config.yaml
d_model: 768
n_head: 6
n_kv_head: 3
d_mlp: 1536
qk_norm: true
tie_embeddings: false
init: "normal"
init_std_qkv: 0.0211
init_std_o: 0.0
optimizer: "soap_variant"
lr: 0.00254
beta2: 0.99
lr_head: 0.0045
seq_len: 512
train_tokens: 780100000
Each number is 50 + 12 x the weight over its row's rms, rounded and kept within 0 to 99. Layers, rows and columns count from 0. The size before them is the row's rms in percent of the matrix's.

# layer 2 MLP up, 1536x768, rms 0.072, rows 60-78, columns 640-767
097:56 83 56 54 58 58 46 70 51 37 80 70 34 39 36 46 50 50 34 63 43 34 53 56 37 20 52 58 42 54 56 71 28 39 73 45 39 41 51 63 52 42 55 41 30 48 51 50 69 53 65 34 48 36 44 48 47 34 89 51 57 61 57 40 57 38 42 58 42 35 60 45 54 59 54 68 57 63 68 47 35 40 54 35 44 39 56 43 50 23 39 67 59 60 48 49 46 58 56 72 33 36 48 58 43 47 47 41 52 52 63 71 48 51 48 24 45 41 52 36 51 70 40 54 62 39 46 49
099:32 48 68 38 51 65 51 39 43 56 59 49 58 41 37 51 48 50 53 24 44 62 44 69 62 48 52 65 66 59 42 57 62 47 59 46 27 54 43 65 56 49 39 37 58 56 52 56 41 52 53 49 56 52 67 48 48 64 70 48 55 45 40 40 61 51 46 45 56 47 54 50 49 27 42 29 31 45 64 27 56 48 47 63 41 62 28 32 60 55 42 58 54 33 53 38 50 41 40 53 32 50 39 46 53 51 50 48 37 49 39 49 30 47 37 46 46 52 42 52 48 46 41 30 53 56 51 33
096:54 32 46 48 47 31 50 61 33 68 66 68 60 54 56 41 78 46 48 55 48 50 51 67 53 60 62 68 63 84 31 48 53 57 49 53 54 20 58 41 56 58 46 45 68 33 54 48 42 54 59 33 55 32 72 59 44 66 44 31 73 36 45 53 45 25 28 50 41 68 40 50 53 58 45 55 47 74 52 59 57 38 77 61 42 42 56 49 43 39 61 79 23 50 52 67 41 50 46 44 51 55 77 52 40 62 39 31 50 53 53 50 35 61 42 49 53 43 42 36 51 50 30 51 29 56 53 41
090:72 41 40 43 42 56 33 52 38 47 48 39 51 49 34 41 56 83 51 44 49 38 32 57 29 54 29 47 58 70 44 44 55 57 53 54 49 53 65 42 56 27 56 45 38 32 45 40 56 65 53 53 60 61 39 42 56 40 68 44 41 61 40 28 62 50 28 46 68 40 48 49 46 70 36 47 56 49 71 58 37 41 45 64 26 55 47 43 54 60 47 33 60 28 45 36 59 65 47 52 49 42 27 38 67 50 52 38 48 75 47 48 53 43 42 36 32 72 44 52 44 46 44 65 36 41 48 67
080:84 59 55 52 48 49 61 49 48 57 60 61 69 56 36 57 48 34 23 67 43 36 71 47 55 48 60 54 62 40 54 41 33 42 44 39 73 57 44 43 51 49 68 54 50 58 40 16 55 49 49 40 65 34 52 49 50 34 54 28 41 57 44 45 22 32 60 54 33 51 70 63 50 50 40 55 46 30 36 58 44 53 50 35 58 35 61 55 45 41 41 49 71 46 27 59 65 45 46 38 59 64 45 47 63 39 43 30 47 39 53 68 51 31 34 36 55 54 56 49 75 72 67 26 49 46 24 34
080:69 57 41 45 77 52 43 65 47 51 55 31 67 61 31 28 57 63 46 59 42 54 53 52 67 40 63 31 50 59 66 36 60 49 59 24 34 42 33 44 47 53 45 32 37 54 50 48 42 38 43 43 36 46 48 44 54 47 63 57 36 41 50 54 46 70 46 44 46 58 58 52 64 69 59 49 38 43 47 61 49 42 50 47 62 52 66 69 42 57 62 56 44 64 18 53 50 47 50 64 35 35 37 52 41 48 86 56 59 44 61 52 53 50 61 33 58 27 63 54 41 52 40 39 50 53 52 55
080:45 65 59 50 39 43 51 63 44 61 55 52 59 65 63 37 37 48 43 48 47 58 46 44 49 63 35 44 37 56 35 33 47 44 52 45 52 46 42 65 45 25 53 95 51 68 59 76 45 68 40 59 50 37 37 42 55 55 73 70 63 41 50 37 49 57 47 51 73 59 56 61 58 61 24 67 49 61 66 44 44 26 42 48 62 50 44 55 46 50 55 41 40 56 33 60 66 38 40 39 42 45 50 39 49 68 51 47 41 36 43 59 39 44 27 49 52 41 47 60 48 41 45 34 51 51 76 35
096:58 42 41 47 47 65 49 77 65 29 54 29 57 43 67 47 36 67 64 57 63 59 38 51 39 68 48 59 61 53 44 57 50 35 47 51 42 43 46 48 60 41 41 44 49 55 65 49 49 53 69 30 25 67 56 50 38 40 43 43 64 38 50 69 50 65 57 48 24 43 54 48 37 54 49 41 57 71 49 44 42 38 65 52 47 40 64 72 55 61 26 54 58 75 61 56 47 62 42 43 58 47 55 53 47 42 37 56 17 45 57 52 52 31 27 63 74 41 49 42 59 41 35 36 65 74 57 56
103:53 47 64 44 33 38 55 61 46 58 48 63 79 50 66 42 52 59 54 73 40 46 70 29 39 40 46 58 57 39 46 47 57 48 48 48 51 51 73 39 64 59 43 27 73 48 66 51 45 49 47 58 74 35 51 33 49 45 45 52 59 46 55 48 35 24 42 50 58 37 61 59 52 40 62 47 62 61 55 49 60 60 75 46 41 62 45 53 58 33 43 53 57 52 32 47 55 52 57 44 49 62 54 63 62 37 63 51 37 54 37 42 55 45 39 46 73 58 60 63 32 47 58 44 74 51 13 75
128:67 43 54 57 43 50 55 33 43 58 58 63 64 39 52 59 59 36 86 38 34 61 71 53 38 58 62 55 31 48 65 52 40 30 57 52 22 60 61 76 50 57 41 65 50 53 44 45 42 45 59 54 52 55 56 45 43 73 40 43 52 27 54 78 40 58 63 44 36 42 63 47 53 58 47 53 53 15 48 58 69 63 51 56 48 44 38 39 49 64 50 59 34 35 49 64 61 56 48 30 50 45 49 60 32 71 69 42 69 59 63 52 52 65 52 57 52 13 64 43 60 58 51 31 61 41 43 59
093:47 55 28 45 61 40 57 52 16 50 58 43 54 32 36 67 33 52 57 61 28 50 39 57 40 55 55 39 51 34 56 54 45 66 33 55 35 65 41 69 50 51 33 46 56 56 67 51 65 59 33 30 56 30 61 34 39 38 75 33 73 52 49 28 56 48 46 34 52 68 41 56 32 59 65 46 76 36 42 46 54 75 34 56 44 62 34 61 55 39 41 41 76 51 61 47 61 59 53 58 57 41 67 69 76 61 68 61 34 52 39 64 39 51 48 54 26 54 50 47 47 47 45 45 54 49 70 30
081:63 39 41 27 52 46 45 29 62 43 46 50 59 76 56 47 37 63 56 56 57 46 60 49 45 39 55 52 69 30 38 17 95 75 50 53 50 55 26 60 39 60 50 46 57 38 72 39 64 44 47 44 51 49 55 50 61 55 42 65 51 72 59 33 47 45 71 60 44 34 43 40 70 55 52 48 56 67 56 45 29 52 52 50 62 28 37 63 42 51 60 50 40 58 55 51 47 48 64 53 44 52 58 33 56 45 60 52 76 57 40 71 43 45 38 70 61 37 47 10 47 51 54 56 52 26 36 60
090:59 06 61 60 47 41 76 62 52 50 47 45 24 21 28 45 43 48 47 51 47 49 55 39 58 35 64 65 52 45 45 21 25 66 43 51 44 79 67 52 51 58 73 71 49 55 69 39 47 35 47 63 38 48 65 65 49 55 50 72 40 30 57 59 38 54 53 43 42 67 51 23 34 20 52 80 58 43 53 79 44 69 47 23 37 53 61 67 57 33 45 35 73 65 38 43 18 53 55 49 48 75 58 58 59 64 50 43 56 38 64 41 32 58 56 38 45 40 38 40 58 37 33 31 47 65 40 50
106:62 53 61 44 74 72 54 53 60 51 69 45 59 63 39 47 40 49 35 45 67 59 47 45 68 54 51 76 73 33 62 45 33 45 65 56 54 54 46 46 43 42 53 46 50 45 50 39 59 58 85 59 73 57 60 32 70 46 44 52 66 49 68 47 69 60 47 56 45 40 47 47 51 69 55 49 38 36 27 47 43 59 51 50 74 61 36 41 21 48 45 42 60 51 49 46 47 44 40 45 35 34 49 54 30 39 69 40 59 36 60 42 54 70 43 38 38 37 41 40 57 64 31 44 49 67 37 57
115:56 39 31 48 53 45 35 70 55 50 59 53 54 36 53 50 55 39 42 64 61 52 65 78 61 51 52 51 57 50 44 37 50 52 54 54 63 38 56 41 56 37 67 50 47 38 50 64 51 42 49 47 41 46 40 40 36 47 52 74 45 60 57 76 46 38 59 37 41 53 53 50 49 60 22 30 38 47 61 59 75 53 45 53 58 47 60 51 54 52 49 62 53 51 55 59 49 60 50 63 63 51 40 68 59 52 48 51 26 65 49 34 61 45 46 46 48 55 46 66 60 49 40 32 57 40 46 59
097:48 62 54 71 35 49 48 47 49 60 40 65 44 34 45 42 69 62 58 45 39 62 42 35 65 49 59 51 57 67 47 45 58 50 50 42 66 65 64 52 56 62 57 45 31 50 39 30 67 37 57 55 64 35 26 58 66 51 51 47 69 43 56 54 58 59 32 36 52 55 66 41 71 43 62 56 41 58 68 31 51 69 62 46 60 47 54 54 55 44 61 66 60 60 46 42 61 44 69 36 47 37 36 51 38 72 48 36 83 58 43 58 61 59 41 51 48 56 53 55 65 50 63 36 43 40 72 65
098:43 55 50 50 51 37 29 38 55 59 48 38 54 40 36 51 68 63 26 53 51 43 52 42 75 41 56 33 50 50 53 41 39 41 52 49 56 79 33 38 59 39 42 52 47 13 33 39 56 47 50 37 64 47 58 42 64 68 60 49 48 53 71 47 53 69 54 35 59 58 74 49 48 33 57 60 59 48 60 44 42 52 27 57 67 43 59 75 22 58 35 70 39 55 56 42 79 27 53 39 46 51 40 61 51 52 68 64 55 52 48 17 43 58 50 42 44 64 51 53 42 71 48 59 65 48 46 27
113:59 80 61 59 65 40 25 48 47 61 65 46 35 54 55 45 47 64 66 45 61 55 42 68 25 52 55 62 40 48 44 53 47 29 65 44 32 38 46 45 48 28 44 47 58 49 55 31 44 64 49 80 33 51 42 60 39 31 62 44 60 32 33 38 41 45 57 30 56 46 57 49 30 49 64 45 53 52 44 49 47 61 50 48 62 72 52 48 31 39 50 70 39 73 61 43 48 53 60 48 47 44 50 32 52 48 33 47 32 37 35 49 49 57 62 53 48 50 51 51 30 44 58 27 49 46 52 50
151:59 49 39 40 65 38 44 43 68 36 46 73 39 37 52 49 47 63 31 39 56 48 43 54 40 47 52 47 46 58 49 52 54 50 42 27 53 53 80 34 66 57 60 31 62 47 47 45 50 30 24 49 41 74 41 50 59 43 36 43 43 29 34 49 53 43 35 57 44 66 35 43 52 47 31 66 40 59 36 47 33 57 48 17 63 44 44 31 48 49 74 50 49 71 29 32 34 48 60 39 43 54 48 50 38 39 67 51 54 48 25 56 33 48 52 43 70 68 34 52 43 61 56 44 42 61 61 58
# layer 2 MLP down (transposed), 1536x768, rms 0.0806, rows 60-77, columns 640-767
097:66 54 52 88 48 58 54 56 69 63 54 54 60 46 44 34 75 48 38 33 45 36 55 44 59 36 43 55 51 39 58 56 55 48 48 51 52 68 62 49 37 31 38 54 39 58 56 51 63 30 54 36 55 74 57 69 36 53 63 57 63 20 65 55 39 49 60 62 30 17 40 39 56 49 55 57 46 50 34 45 64 15 64 69 40 61 51 47 53 71 27 44 63 55 45 67 53 50 42 62 32 48 60 32 40 29 49 51 53 55 62 56 54 48 57 45 52 17 28 60 41 59 54 50 48 51 19 39
096:44 43 36 55 28 51 53 54 51 43 50 43 62 32 40 47 46 24 47 32 32 43 61 57 34 50 67 47 45 42 32 44 39 54 53 35 57 59 45 60 51 58 36 50 51 40 29 57 45 52 56 58 42 49 41 42 36 53 42 62 43 52 56 50 50 79 30 50 73 47 32 45 66 48 50 24 43 67 48 70 42 59 61 28 53 44 37 19 56 53 40 53 32 64 74 45 30 24 51 57 49 75 54 77 61 53 43 54 43 53 51 34 56 43 45 50 35 55 41 23 54 30 34 47 41 52 47 29
095:54 29 43 61 48 70 65 41 34 54 65 44 53 44 48 58 34 50 29 53 24 33 72 49 74 65 81 46 51 55 40 42 43 32 61 71 63 62 52 47 53 52 43 43 50 64 56 68 38 17 38 61 56 64 36 61 45 48 58 56 54 34 45 45 45 63 53 38 41 62 52 40 33 49 49 49 41 60 68 50 57 61 62 39 36 63 66 39 34 43 45 49 54 51 64 66 51 44 28 46 54 38 68 49 57 46 54 47 25 32 42 55 34 77 41 60 63 56 29 48 63 65 35 56 34 74 46 47
100:45 49 30 63 46 34 41 41 47 64 41 58 65 44 63 47 34 42 28 77 49 50 65 59 68 40 50 67 40 53 47 57 61 46 50 41 56 62 48 49 66 59 41 55 65 70 57 79 46 52 42 47 52 53 49 75 62 42 40 56 49 56 65 20 15 64 65 50 42 45 62 47 57 51 36 70 57 57 45 42 81 55 45 58 22 43 68 45 70 53 39 55 55 35 39 54 49 48 50 78 59 66 36 27 47 39 62 57 69 51 40 45 64 37 52 57 50 50 52 56 68 45 43 58 43 63 53 38
083:76 65 56 68 47 41 60 49 60 59 65 40 47 30 49 71 63 51 44 59 51 50 53 36 42 37 60 43 58 62 56 45 49 49 35 53 71 68 56 69 23 56 77 71 39 38 36 45 53 34 37 38 46 32 52 51 69 71 40 56 50 41 25 68 45 44 76 65 66 52 72 65 59 32 59 56 41 51 21 21 54 39 38 25 52 54 47 47 47 56 55 48 45 61 36 49 38 49 62 54 65 72 50 56 42 54 32 45 41 38 29 68 74 36 23 42 68 58 65 51 55 61 38 39 56 45 62 35
089:42 55 39 35 58 50 44 46 43 53 47 47 72 34 70 61 50 55 46 55 41 52 64 40 51 62 72 36 53 56 30 49 44 60 53 53 37 37 67 51 63 40 60 33 59 53 66 41 69 41 30 73 38 44 64 68 31 48 70 47 28 47 27 40 40 66 49 64 50 50 51 48 42 73 58 52 54 39 38 60 38 34 47 22 50 49 65 71 40 61 59 65 40 33 61 37 64 18 59 67 53 38 43 34 36 53 60 41 40 41 55 51 50 44 73 37 54 28 31 54 26 63 37 40 51 49 64 66
081:48 46 55 40 48 47 77 41 59 69 37 53 29 51 46 25 56 26 24 43 40 84 62 32 31 37 52 43 56 23 39 50 38 61 65 52 54 54 24 52 70 21 50 68 46 55 50 59 76 46 54 54 29 64 39 53 50 48 47 46 58 53 18 73 69 65 26 53 58 51 57 65 44 63 43 62 56 41 51 29 32 49 59 44 48 39 62 31 55 69 46 66 69 31 60 42 52 45 48 49 41 78 63 33 50 37 42 73 33 34 61 47 34 40 54 37 54 33 34 68 39 43 59 45 40 47 62 62
093:46 31 49 62 55 61 65 56 61 38 45 36 63 59 43 48 55 62 60 62 64 52 68 42 46 51 49 45 41 39 50 32 58 51 56 67 44 52 58 61 47 58 27 39 34 68 57 43 70 42 39 55 46 50 70 45 46 56 55 41 63 44 49 71 35 44 53 32 43 35 48 42 34 50 36 40 59 62 42 66 53 48 69 66 60 36 52 56 40 39 42 25 64 65 26 52 45 42 14 44 41 48 65 45 76 52 46 61 47 56 58 65 54 35 31 43 47 53 59 56 60 36 50 43 52 68 54 53
104:35 56 54 51 42 54 50 94 56 63 36 37 57 64 49 58 51 57 43 77 45 44 74 38 29 47 49 59 43 71 40 51 52 74 46 33 49 51 76 27 55 61 60 49 79 61 50 55 59 73 62 50 60 34 47 56 38 40 43 53 52 46 43 39 51 43 61 68 54 40 53 48 34 41 48 46 46 79 26 58 52 45 66 53 46 66 54 44 60 33 32 59 66 49 48 65 63 60 65 55 57 59 57 67 41 41 47 40 38 58 54 25 46 60 46 21 44 48 57 53 34 63 43 52 59 59 34 54
120:75 66 27 60 62 70 41 41 48 44 54 72 47 27 47 55 55 30 75 42 32 59 62 55 45 46 40 31 31 57 45 41 41 46 47 45 31 39 58 42 23 50 44 27 48 62 42 50 48 42 62 44 56 68 55 59 52 55 37 57 51 31 72 61 39 47 50 58 60 33 64 53 50 49 43 48 45 25 51 41 61 78 32 47 45 55 34 48 41 60 48 42 49 48 46 52 59 56 39 56 54 37 48 47 57 62 61 49 57 63 59 46 48 60 45 69 49 28 53 55 41 42 38 18 62 46 56 51
094:44 47 53 54 40 42 99 70 42 48 49 37 42 53 33 47 63 32 35 41 32 52 59 56 47 23 39 54 34 42 66 64 59 52 62 42 59 52 27 59 61 56 32 45 54 51 71 66 43 63 51 57 56 42 48 32 46 33 58 44 59 74 72 64 60 38 37 36 52 60 75 55 41 37 51 49 59 66 55 44 68 60 38 48 46 49 53 47 56 41 59 45 57 40 41 38 50 40 46 65 62 61 45 46 48 79 37 38 51 48 56 64 53 48 39 83 39 55 51 41 51 62 39 40 59 73 54 63
083:68 65 43 65 40 58 29 38 58 49 32 29 49 63 57 47 43 46 47 57 62 48 32 50 56 49 43 41 62 53 48 56 42 63 52 42 37 62 60 46 62 65 68 51 55 38 56 52 49 68 48 46 51 51 53 45 83 37 58 49 66 71 62 51 63 48 66 73 33 49 53 56 64 50 54 39 33 51 55 37 57 45 50 52 55 42 51 50 36 40 56 47 32 40 50 42 74 40 62 44 64 00 55 40 70 44 58 43 71 53 47 60 49 23 42 56 31 54 44 42 68 42 43 49 27 48 58 38
093:79 59 52 35 57 57 58 17 57 48 38 65 68 54 51 59 50 29 46 68 39 44 60 28 38 57 48 33 43 37 52 57 53 56 39 42 57 46 41 29 64 47 51 55 51 63 60 79 39 36 61 37 48 46 51 58 47 56 43 33 53 44 42 49 42 32 60 46 37 58 72 40 65 25 66 32 41 79 55 35 70 65 55 32 58 57 50 46 24 56 56 69 49 38 54 47 41 54 44 48 43 71 35 41 51 48 31 32 43 52 67 61 62 45 57 59 47 41 56 49 37 48 76 50 65 61 59 58
105:60 59 60 52 42 50 76 42 97 50 62 56 45 58 45 25 57 59 47 44 60 57 59 45 51 46 54 81 53 32 60 61 66 41 75 55 57 51 41 36 38 51 52 50 38 34 56 34 45 76 56 59 73 27 38 20 64 51 63 47 43 53 51 51 73 45 68 56 39 48 58 49 54 38 61 58 37 27 18 53 48 81 63 60 36 43 57 38 41 31 46 31 46 57 57 32 37 25 42 44 41 48 52 61 50 47 31 38 57 32 42 50 57 69 29 59 45 44 19 35 63 50 54 55 45 50 41 68
111:47 53 56 50 63 37 52 54 59 42 41 64 68 42 52 45 45 44 55 50 58 54 53 50 45 50 51 47 52 43 50 61 58 43 61 57 60 28 54 68 66 47 56 49 61 51 49 47 56 59 67 40 56 40 58 44 41 24 55 89 58 48 53 63 53 39 54 50 51 43 41 43 50 31 35 38 25 78 49 50 36 40 28 41 64 44 45 67 44 48 50 43 59 31 28 52 39 59 43 76 54 67 49 59 58 50 35 47 46 49 64 50 46 42 48 59 32 35 41 59 32 54 53 41 50 47 52 48
097:52 23 56 67 48 41 55 45 57 47 34 55 31 51 70 47 51 56 41 21 44 51 43 41 49 61 30 78 40 38 52 54 45 37 47 45 40 57 43 49 59 66 46 35 61 42 51 42 46 49 26 71 49 31 36 68 68 45 55 51 68 30 62 53 43 50 45 46 48 51 42 33 55 45 49 54 44 64 81 32 55 39 43 42 55 59 52 37 58 29 29 44 45 39 45 32 41 49 45 44 57 35 51 51 40 53 39 44 64 36 74 48 57 51 25 40 46 54 31 42 56 63 57 68 42 50 52 64
102:55 41 45 57 38 45 22 52 53 56 39 47 52 44 19 48 51 48 43 56 47 56 67 28 67 41 33 42 48 57 57 36 51 44 68 51 58 57 49 40 49 52 28 66 58 35 58 56 52 72 55 31 52 43 43 42 83 62 66 19 53 40 74 36 36 56 44 41 56 49 70 40 32 27 47 45 42 40 68 33 46 69 34 39 57 54 58 50 48 57 45 44 51 56 46 50 57 21 56 54 42 53 74 55 42 38 46 36 75 52 44 36 48 59 52 53 43 61 51 39 54 66 57 60 56 54 27 26
107:54 83 49 41 66 48 44 50 44 65 60 49 59 66 40 61 22 62 65 56 50 52 59 59 45 47 47 57 33 48 59 77 54 44 51 62 36 25 38 37 53 45 58 40 68 47 45 32 52 67 63 55 41 49 52 75 17 50 61 27 38 55 45 54 52 53 55 32 48 54 45 25 36 64 53 41 56 62 36 38 46 48 39 55 57 48 34 55 55 29 38 59 50 57 55 78 64 49 83 50 73 36 51 69 54 46 37 67 40 43 33 65 59 50 37 61 48 50 53 66 36 52 55 33 61 54 57 66
# layer 2 MLP gate, 1536x768, rms 0.0719, rows 61-78, columns 640-767
099:44 56 63 44 69 54 47 37 46 49 56 54 55 42 45 53 57 37 51 16 49 55 33 60 52 43 50 60 56 73 34 48 65 43 56 59 28 50 44 66 58 46 41 44 57 65 63 64 46 49 50 51 56 57 60 50 48 62 76 49 56 43 32 39 63 45 42 42 65 46 51 31 41 33 53 30 34 36 65 29 63 36 45 58 45 62 34 35 65 56 46 55 62 40 51 35 57 43 35 48 38 45 38 51 57 61 53 47 46 58 45 56 20 50 36 43 45 46 35 48 43 53 47 35 46 65 65 32
101:38 34 33 32 53 25 48 40 41 74 51 71 44 51 54 41 56 43 63 52 45 62 53 63 41 48 47 56 69 80 38 58 50 62 36 54 37 29 43 40 52 55 53 56 52 55 49 64 40 73 54 27 35 49 68 61 55 65 45 48 74 44 44 45 48 35 30 52 57 44 52 55 55 51 61 66 52 58 39 66 56 27 71 65 41 39 47 41 44 46 57 79 28 42 39 61 39 57 64 48 57 62 60 52 31 63 51 44 50 73 47 51 41 47 30 43 61 49 55 40 53 54 35 48 37 39 52 55
092:38 63 31 32 44 49 60 22 39 47 65 57 40 55 49 75 38 50 52 66 31 56 63 59 47 61 40 74 45 70 54 49 56 23 38 39 39 42 53 45 65 35 60 53 57 47 63 62 48 52 37 67 42 41 50 59 59 50 62 61 43 61 63 45 42 70 36 54 62 50 45 57 55 50 35 60 60 41 39 46 45 54 36 54 40 51 48 61 80 54 66 40 40 32 65 35 59 48 42 60 57 41 49 48 32 35 56 54 58 54 59 41 41 50 42 32 39 32 25 51 56 49 47 34 54 36 66 62
078:60 60 54 44 51 64 51 42 48 46 24 34 69 49 65 38 39 54 31 43 47 47 57 38 45 47 53 49 45 51 50 47 47 29 53 53 61 48 57 27 45 49 59 58 77 45 59 38 52 59 52 45 42 44 22 39 39 37 52 43 48 40 39 30 44 17 67 63 52 49 39 57 60 40 38 47 20 32 42 55 54 53 51 24 47 61 25 44 52 52 51 35 55 43 59 66 45 34 67 41 52 43 67 38 60 70 42 52 62 46 35 71 60 48 26 62 50 69 66 50 36 72 51 67 43 56 46 51
083:32 43 63 46 43 43 43 47 72 52 61 66 42 53 52 57 41 28 48 37 51 57 54 46 33 47 43 75 44 33 40 56 41 52 34 63 62 56 53 54 56 59 45 64 70 48 70 58 68 38 70 46 41 56 54 56 53 43 50 60 62 55 71 48 69 56 46 57 49 23 19 53 47 33 37 53 46 52 46 41 47 66 66 33 64 47 43 35 59 32 65 25 51 33 59 52 39 50 44 37 76 56 44 48 38 74 17 40 46 47 37 47 42 47 53 64 38 73 37 42 61 30 54 69 55 39 30 33
081:36 68 54 45 30 56 60 27 43 62 44 40 33 34 45 58 36 64 52 31 40 44 47 37 47 48 74 60 59 41 49 64 48 51 41 39 54 57 55 57 36 45 56 63 50 61 35 49 38 45 69 58 48 62 60 66 50 38 40 74 24 34 55 47 43 48 29 66 50 40 48 64 45 49 58 47 51 56 59 49 37 37 28 46 39 63 38 26 37 44 41 37 54 56 59 28 28 37 53 39 65 32 44 45 56 77 51 42 62 43 83 48 40 46 36 14 56 38 67 67 59 56 57 34 46 41 40 54
098:69 30 36 49 54 56 40 77 49 31 64 33 58 39 77 46 29 69 69 53 52 56 30 47 53 57 45 57 65 54 37 47 46 34 59 48 41 47 49 45 63 47 37 56 59 47 68 53 45 40 64 36 26 66 57 50 48 47 48 54 57 49 62 59 42 62 52 49 33 41 52 64 35 59 55 52 54 70 50 33 46 39 75 54 44 48 64 72 50 59 33 49 59 72 62 46 40 61 45 43 53 59 58 58 42 50 43 59 20 42 55 46 47 41 34 68 69 46 48 48 53 33 31 36 59 75 60 61
104:57 51 66 49 47 40 58 44 70 63 45 43 80 67 58 47 29 49 48 63 56 57 77 32 23 51 53 72 62 48 30 51 44 52 53 44 59 55 77 50 67 63 36 32 58 34 60 38 49 54 48 61 74 35 58 41 59 48 62 54 67 57 39 43 48 33 51 59 68 38 35 49 48 53 55 32 67 67 51 49 53 50 84 55 45 63 38 59 50 32 43 47 59 64 58 56 46 46 53 40 59 39 58 49 56 52 59 53 33 54 39 60 41 69 36 40 58 56 38 59 47 49 36 51 71 59 18 71
122:64 57 54 62 46 59 50 42 49 60 57 65 67 38 46 51 49 46 78 31 36 57 68 54 37 59 61 52 34 43 62 50 36 29 56 59 27 48 66 73 40 58 47 57 51 61 37 52 40 51 55 63 53 67 59 43 47 58 34 45 51 34 59 83 37 52 63 43 49 42 56 55 49 48 37 52 56 12 51 59 65 71 49 54 45 51 35 39 54 63 46 54 32 33 41 59 59 56 49 37 54 46 45 63 31 65 65 39 64 59 64 50 49 68 53 51 48 19 66 49 58 55 43 38 55 36 42 62
096:61 54 57 53 47 17 39 36 56 71 19 40 32 73 44 48 34 60 65 67 65 35 42 59 50 36 41 47 59 43 48 72 61 59 73 49 34 43 43 83 72 36 63 49 41 52 34 51 61 31 61 39 46 62 48 66 55 62 49 35 51 49 52 48 54 57 54 36 46 65 73 48 38 64 52 56 68 66 50 52 25 39 56 36 62 64 28 46 52 47 50 78 35 43 45 39 49 45 60 33 44 47 63 45 59 48 65 47 67 48 54 38 53 34 41 45 41 58 66 38 53 36 53 42 43 39 57 57
083:68 52 60 47 35 55 31 47 63 41 35 46 54 78 46 59 30 55 65 49 71 60 69 62 54 49 51 50 59 76 32 39 58 77 56 68 37 68 26 44 36 33 63 51 61 63 53 50 64 60 46 44 57 49 69 43 44 49 43 69 60 48 53 41 22 50 59 51 53 56 57 44 53 52 48 25 35 50 57 67 63 56 45 60 49 30 58 35 41 56 53 46 45 50 68 52 51 69 76 49 39 74 62 26 87 56 50 37 64 55 43 52 34 59 33 37 65 49 65 38 51 43 46 41 31 51 21 59
089:32 67 45 34 40 54 15 35 42 47 46 54 61 67 58 49 39 44 50 59 54 67 67 54 34 43 36 53 30 64 58 67 54 46 48 49 53 43 41 50 41 51 22 48 49 65 57 74 50 53 41 39 37 64 53 56 53 53 42 37 64 37 60 38 78 52 67 46 58 30 50 62 65 61 64 38 37 59 53 64 73 46 56 67 63 44 54 42 49 57 72 49 07 47 52 42 76 35 48 53 47 36 34 58 30 52 58 46 66 61 43 53 74 47 55 53 66 68 42 43 42 49 61 66 48 32 58 54
105:65 50 43 59 70 65 37 55 54 64 60 57 60 53 45 58 35 66 39 38 67 39 45 58 57 46 49 81 46 34 60 35 38 44 53 75 54 55 31 52 37 42 57 58 50 38 47 42 49 52 58 47 63 41 60 59 55 42 30 60 69 51 73 49 43 46 37 46 49 49 49 46 47 74 52 51 48 46 44 59 55 57 57 37 53 62 51 41 53 44 38 43 50 33 35 29 66 54 41 28 47 57 43 41 41 47 57 44 61 49 31 42 62 49 34 63 47 39 51 41 78 48 21 51 55 71 31 68
117:44 63 63 57 63 33 60 24 41 53 57 62 45 40 55 41 49 71 56 35 51 43 43 32 47 32 43 54 57 29 56 46 58 45 51 40 37 55 31 62 52 81 46 72 52 52 60 57 40 56 48 75 41 27 50 49 50 52 50 40 48 34 52 44 53 57 36 56 50 54 53 56 46 52 67 64 37 42 40 28 28 55 49 57 25 51 20 56 54 49 57 55 28 52 43 49 46 52 45 56 43 36 44 36 47 34 63 71 59 53 58 50 36 65 55 53 36 58 71 55 50 75 50 58 41 48 63 61
098:52 39 56 64 62 58 72 39 60 41 56 26 65 31 55 32 49 52 46 46 54 65 60 43 49 41 27 50 46 26 42 49 55 78 53 55 41 36 48 57 57 62 61 47 65 44 50 23 41 50 57 71 66 34 58 39 57 31 63 37 50 40 58 50 56 48 41 60 26 39 52 58 46 69 29 60 58 45 55 53 66 55 39 73 46 77 34 62 51 46 35 47 62 33 44 38 24 52 57 59 60 52 74 33 56 51 57 57 44 62 36 63 45 59 41 33 29 56 61 48 36 59 35 51 52 56 69 51
095:54 49 53 47 64 59 59 64 62 37 53 55 54 51 69 52 47 38 48 57 55 45 41 59 49 55 59 47 57 62 52 47 69 58 37 59 39 24 39 41 55 48 47 54 51 66 53 52 28 31 66 55 45 44 41 94 20 37 49 51 52 43 29 41 22 14 47 51 46 38 51 72 52 63 48 47 46 53 38 62 64 50 67 62 30 52 51 57 39 40 72 48 50 39 44 51 25 51 42 69 58 56 61 49 40 54 44 34 56 54 58 76 52 55 47 41 58 50 39 45 51 37 17 28 37 48 57 53
115:64 77 59 58 62 31 19 46 42 60 67 47 34 57 55 39 50 63 65 59 57 61 47 59 32 59 54 61 49 51 44 56 44 31 52 39 25 29 43 44 54 37 37 39 63 51 54 30 46 55 49 79 39 48 49 59 41 32 61 42 53 34 45 39 48 42 59 31 57 49 52 38 35 56 59 42 48 50 43 46 45 59 45 41 56 70 52 39 37 36 52 74 50 75 66 46 61 54 67 46 56 49 55 34 47 51 25 46 34 37 35 42 49 51 61 56 57 60 50 60 28 46 63 30 51 40 66 47
139:67 51 34 35 70 47 45 42 74 34 48 78 33 39 43 53 42 69 31 52 55 49 44 51 38 50 54 50 54 60 54 40 51 47 41 27 60 50 75 40 75 44 55 35 65 49 40 54 45 36 26 61 50 66 42 55 60 44 49 46 41 33 31 49 55 50 33 51 46 62 40 38 56 54 34 63 41 55 36 55 37 53 51 19 50 37 42 41 44 52 73 54 46 60 32 39 43 47 52 36 36 57 52 52 42 46 58 49 52 53 40 53 31 39 48 28 69 63 34 50 44 64 54 51 45 56 55 63